Part of a small language model's weights: 441M tokens.
Each number is 500 + 40 x the weight over the matrix's rms, rounded and kept within 0 to 999. Layers, rows and columns count from 0. Numbers have three digits each.

# layer 8 MLP down (transposed), 1024x128, rms 0.148, rows 634-655, columns 64-127
568463600563495498482567487489510439463474441488467538502538483507498457506516530459499501495491498486486463527457556564567504517508443556494486511484477479508506498545447439588548537517492502
471525559459494473561445451487448466518522518484461495466445424584434497485461522515492435531493447522514534492546483516507554473516483470500369523513543528511528499502474518503542487527478541
538519536479486549517491642492487532531465482535509502460508544477480498519475477477490527541537514521541512553524471464512499443502531534529456475596485476456565537406538521516535453463472491
426519406469506483481475505418497496475566467482482517451497505499515566519591500514506457480494469482547476495436513503485413479509457503504490514497540512429520552531463495486529518478426479
439500528559503514477518488472451518486490549469450407473476550475494473502575484511537604495549462506499461611468449434557495501483541585459442525483418484441422474424514537476453627491505516
447482465500451506498451549528541527539564520563503455479486480512475548458571516506481462480526419585475520528471489537482481544512474439538535468552488552502490546493581476499512462533517539
530546570502435534528455478552515457474482461514508531479483511510554525441465515479506439502455477446469468521505419528442491472566494496600533583511474465490476576510521536501525522409493547
540503528528530482504537535455491509516462501513542420511537476574492503466537451539541550463594491490552515507505566535529559495522543478457522568460371429544469527520457460461492529474524479
564495565510493492523474511538581480562449367492520536459524556479510555550435438459536531473499538486440444521544413504553489516476486533446542516430493529502415522525531530509450471457475483
502571502515531496578424497594497484548550481549450495556496555545493578559398474513525550393518495496481473411493468517520473458496530466533497479545548478496491532523506465511519537508507476
491473520473514470505481525462492486439486496556445494478429493504521527528474561499577498500508466541482562561444528513420499548469532552433426457485501536464426504525445509460552399476503483
531468514515499578503563456547467486430460510492588547576476487511487464484530545433517470495477423460484454522455561553483547489492566445471542480563455462553442456552536487448476415504527573
516590497548489520488494439493461469440497500530435513554538499524505499486471506483487512501460475479481479441514549516452475530412517469493504528506526507473453513504418559515488551507438511
593428520441421509490523580420535468527523462492483470461523430513541561409485494458564495502492464477461457465522530469490490390536469550550503541480503455508505469589481500451535573491477474
503556402426529441475498533489479491503416499533474517477533467558484537481537493526458485511445432487455536464511410546510483473514482488448568490558507493456511594473512489558481492450481475
454396476525577470526479448492469519509546539504583519548523546510471562510538440452519516451481461510538495480449510534521482437505439394473555550482493538484495473468551565510551454463511524
563543434554479440550513443507512462504569411469497534521448579517438530544512434483488541486472480506518465519490451521458551541467440521516514546549476525544577429444549562507545570524399388
532454428526493528524446475482487519502465477538531449475502499460503394529567518464501501424457492454536524462471504450459504505526518496574486527489458483430494569489493519460569504452511436
460453448486485512449561463525472469409482555566426460530498527537438473533525486536485480534547491537491566504445577517498562543491515491464521558472465455450506456510476480521538541455573535
536494535521541419526518519489521537476463520465479489554462471468480501519507470495481574512476439545466464543542505499501528506486506492500440455452478529565539419448527473532548532494514502
437470518473521482530435520527541446529510454498487438550539529612544509521565502513492525481500440483419527507420420567530523476505497524490513472499524512554472485566495467507532498527484483
499533511549514422492436519508489474509513553538410438564550526526499458517446442552564476554539484574464547517483548523535456511451537546470458575514470518484511544440491406496547550394503517
# layer 8 MLP up, 1024x128, rms 0.212, rows 635-655, columns 64-127
525535511457479551546469470485503583539536527554523501554510514524475449593480469423494483477525458478466473472483514520482492513428560525519383414583518457543566521493499468504470500489481574
492620446518516463499536518560476486464586511523494497516509485556498503474466494499535459496541520459518487485539498498405540541558421474445492508584509511507450475580488468512459538434489518
517555512462564467542487539496579481605552505492544477502526460532481450550459500467519496521470534463559551568413505446526504497419502480558515475487510499462510556525548531541456525514455577
519579450432468496498503476444510571470492401436493444466485496610507492480405489455543553561529456530514475546461513447590549531480485517469468507532534479478433528499528518438453499475578484
487537437521492492479483514510525548486493574577462501483417497479487511520453499419493522536494480523510546512484508507483513510506463542445472434530489497523504567546533474509463415463541473
475428475499504513515492554521532458534568569541508527524461491580545479504416476466529500489504519512484508474476517493504458548511463559541512486565512395510525452500535475489515531545519520
458431568503490478538535497521540546513559576433539436484564406513561522568527517495523508434465505505434401509550516505510491495500430499557508518418520486495480516444386466468476470512515418
493511415424597512512536470518473488525472530467454506537478470537494474533557407499528497466527547527414538532533532542463540511538457497463514466476508509556518457440455477521461437516501529
526487520455458448457502472476513506418521552520562531482550475425457440402454551538490469468489521507490501547470542523540475493528514520500496539497489456531445519498476429521506454443450523
495503491466547491527468505502493459514448499460504481497462508493528530526460509515546524488389530540476558540526493487514544510488490571461469473455474471492460491528501424387489561576530484
474419473495581423502441540449576474514493519495490497472465488453512465529442474420503529525424560517533521522502533452464497470525562493525397501484471481511434539524403556498497492449444530
501524511461431443564461532546514577502505463472556501509473520522505517536535449510526481536506410483492491531510524533494558522550531506547513510436520452492549578443616459458528462482545530
549495484462503510463468511595508526559524450539505502540495433449465531491406565477483495513530484541501553466486450423513553544537501481518535515596545470438548453511510523513509561521502551
442533432430538460477486528520477535527453498554521458461466487489450549470592508462526474473444381484437544527442465567511528484474547477476511471525512479530536533451513460535457566557491475
439504478465477492448505485568471546457504486584494518512603506396537565523471477480526520478494560501543537432492509476535527543548493537494509503504509488562421435463483498430492466462482454
558479452541531470462451518553534463562459528445488504490524514485463508541555532502457513510558431490526524491450401445499517483550502533540525506503483510491553462534553457458380565527503516
464492427489510509473515542537467494526457496448495505522568457537550481439516430436484426466460524434499550464439475460566508504499469497471473509473534546484504536559498537453479493436468467
470454423476502524538485448454477465489465460474543474499535513583594452524499433483529504513432501525539456531509461407447506471473431468507429473420474467487496499455566519524527562455453471
527493537511477489545451583528525520544461464522532465495487478570545454502542567547478522461547523515530485490524534478457393500558534433449500527527499533520513475489474472513470525494508487
469472504468479500503528468473421545458579489522496490507477494529534422461480590478544489478427536427441529494522576508479514441448497487495551444504473465461429490515537517556517436432542457
552502495452449461448473550462541513425539500447466499498459527514493486537533444528526480491516488509583496521484461481496420522501555506490493543527503497563529482456595443558468544503544504